Part of a small language model's weights.
Size: 20 layers, width 64, vocabulary 7680, 1.89M parameters.
Architecture: RMSNorm before each block, rotary positions, no biases in attention or MLP, untied embeddings.
Training: a variant of SOAP for these matrices, 6244 steps.
Each number is 500 + 25 x the weight over its row's rms, rounded and kept within 0 to 999. Layers, rows and columns count from 0. Numbers have three digits each. The size before them is the row's rms in percent of the matrix's.

# q: layer 15 attention query, 128x64, rms 0.161, rows 0-7,32-39,64-71,96-103, columns 0-63
# k: layer 15 attention key, 32x64, rms 0.17, rows 0-7, columns 0-63
q0 070:500520503454514488481515571496482523501466478474504512479474493479541430479511493536509496491506493500497488490477497471502500505462492507461450539512464466514534498507461492499505467463523521
q32 103:521495527466503481503537524496481525491512491517492481492500539488576478513511487525477480454517513479475479491466525468504493477535503501494444462481521484520530501500518453483487441479482486
q64 093:523515467480514500550475480492512519480471533530513545464508480477491552530498490499472503490437506534520483542482505484524488511472535486482483512510551510539516500495500505525515500447475487
q96 103:523479491515531507534488488483494487469491479503493479486494504489547453497530527495509498499488527541453498529556477430505490505462496519499476461515498479523486537501477521493478455462467492
k0 067:492483513548527527524477507479447457501534483484506504531495464535508560473476493505496500493475483472520452515536529468481497522501473477470507484469521523500526473517468464483514518470500486
q1 060:502508451519479524477516503552515474513474512514526526526501516509482531486481543523448555505506499498519469512468468512464518514525524467476512541476492503476497480508512497531515516554526465
q33 084:526467527508481470460544489518507503514498510522525493478520497508487530495550531456513509525493472504467498521557506483529491457476465555481452494495455524517502492500503500490514522500542475
q65 081:506553495528456484483520476512475496511490527501477461471505535466517490482499513526510482489487467500475526506461452507541478483533493441526527486556529491513501505519553507504496491490484474
q97 101:478510465539480532508494482510468507499499460513526552503481488500472470488458534490467514538492522501442570519530514526509532503481488518509513524530496499461485501460532514498502499527514513
k1 069:504531503473530494464512482494502471559515502502492513520499522458546508505475507451530523517496508494505546468505534474479481478529515537495503530527512462483544516489503543534510518450515518
q2 091:515478496525523507480495465503513470555511529525487471546504509480481515499501535528506502500512504522498488501565493553542497496502513510539510464503503541507475538489539536535534525527533507
q34 072:486475502554468518493484474536479511480471527540522520510516503525480500507534486452492506519518486530530498523524506535500533513485441499492485488509454517511449502476507502453486519508528552
q66 090:450476503481465513467471502532448495481498532491498497511490555498471447492488521491486464505552494438524506490541495525499490481517481506514480494517484511480504512531540515498505497545495540
q98 105:466525505500515495469533509532469524544490525493508533504480510531476463460482477473548529496508456449496495493451496516525521507555505504506489514492481523471500507538517469518523537505522520
k2 080:511484541503458495440486464521553490480490494507527458449507500457471513514512502510484505479519504517485527461489538495506482479500470510506546500513454487444482489541518508495481506499528512
q3 064:501460465515515518522503541463452505467506515520498453508512469489487456552533510518509501460504529492478452507531502512503462478515488520505560482533519501515506476480510538490480478493479517
q35 079:477563464499531484546479485507502499483534506476495493507527445528516463498451504479518476515467482537486475482479510536518499508479542507486499528502493512487473551508486507467499497501461542
q67 087:478504502476507523515448506527487505542515490503507505532489479502482490508496452499540445566497483487510517472492502534493497494540485523516492519470446495456491507520524534478476517555496523
q99 099:523501473450572488519534501460476485538485520504508496513510491480486512551504493498519440513522452517508497479514526509522468489532521505497500490483507523492504572516508482508470531482508517
k3 059:536504558518488531487535504461514454483466535537502478504523478539515515483516466517522499503525459457474494520474494486498472521503516491533460483514492503524480464522490519452523518532498494
q4 069:504488487516500494482528501505536533494531499468476518530522500491511482480560500548463521493476496508524516506473480515476481497509476538505435492496466523538485474497442480470549505479468492
q36 071:525490532506506505525505538485475498480490507527550507476475515502534470515541495536515502525494531479496482479502563492527492487513534519505490504485544473502539498486534434483543490502454511
q68 086:511509456542513458528554563492514511500487507516502497478482508500546486472525516506494490505490528485494458548502550463508498487499501495499485482492517549538493473484479440491520478483489491
q100 091:497484538555519503486481475457506512502476480499488478477518469492531493442520505473484507479443517465511457498524519469462475488463546502520515492497493493554487489472515503483516475519469492
k4 081:501504510507522506533499518429505514518452503505522486504519488511474533511514509508529492509475494497488506516506456497498503552463484470492449495476512569526478482447473471453519496516494490
q5 075:518482505505513575483535461540498490537541522488513524501490520516474519514484530522460511509499505498480503512489449527464533514496479501521515535517515515518488469507526480491514530550535458
q37 085:479521489515486516505457447539482474479482530526484511519482473540485505528518516489517528509520503537479541490516495549504517485494504493465503515513422499464487500518441514495517531521505496
q69 102:467510487477481527509493487514423525521488488483506511510492574537511469523533499494489528484529538501501535511529439516498501484482537491508474511530505504476502464519497498489544491525506483
q101 096:472517469491503506516552478475473510517530486478488555494489587527497515496477513474511545505536470491496520543503484503480516476444512491520510514509490522482491475505485489485549529500500495
k5 095:501515505504484477454488491484498516514460519531493485468521500458459481490496544476528491556570490487500532524471472528496498518534480493502487500515488498483464543501537523469470489515520533
q6 088:532490535472455506447501462552484516509540514486479521522502505506481545511506493482490546529466511531545451523498515527528508505529508518486474465478479516534471494500488500532518514485478498
q38 083:503485482458486514470549490504484470495469501494500530501493535486496531524496476490532473518495470491464483516489486478528478509520474480485498485502558456480509457520566472506453515452503500
q70 109:524467505524502492507494485523546468504543507514494468526477517473504478510481486469509420498528534468493516484465511499524533510509447515522470500438464502507495517485515495479496502479530473
q102 083:511528517525475512522491501510577524475481493498504511491471459489483499478479497495459534476503510456513500497520538519544515495512511514507514477470485518499448518490470479489485529537569525
k6 092:496495518558493492502480500488506513483489479509485501488556538492453499496541526497450476443485508480494490522518515512552533518465524473476476488444502500492450501474506490481496500513538488
q7 078:528489470527532498474478500460496542570509523500509526476484484508509484447523521525491494497469509480526505478493525539533485491500477471557509517477513504534499540532486480480513525483533527
q39 086:513514505482509509474442499505478465495551565494502496512487452506470487500501488550472528528491483512464492450518541521471493493497517533521491543496485502477530509474460481527517510490482490
q71 107:507532502532522482502530533451511481500507479473518473480506461523541525497472506502457535464474494488488417504506514512511503506500541493520510484491519483510522515507437506482494543484480474
q103 109:538498509493537482548507473439505487506505527526507485483484435474551493501495493512484495485474483480513449437529530498508490500496479528492493488485477473549500496500510515508471486516460529
k7 074:517494477520487507526492518503490455447512502503497507511506441523528475477502476515459503510481530479485499519491472445501502493475480468555522468466538497523539456479468509510492511482454505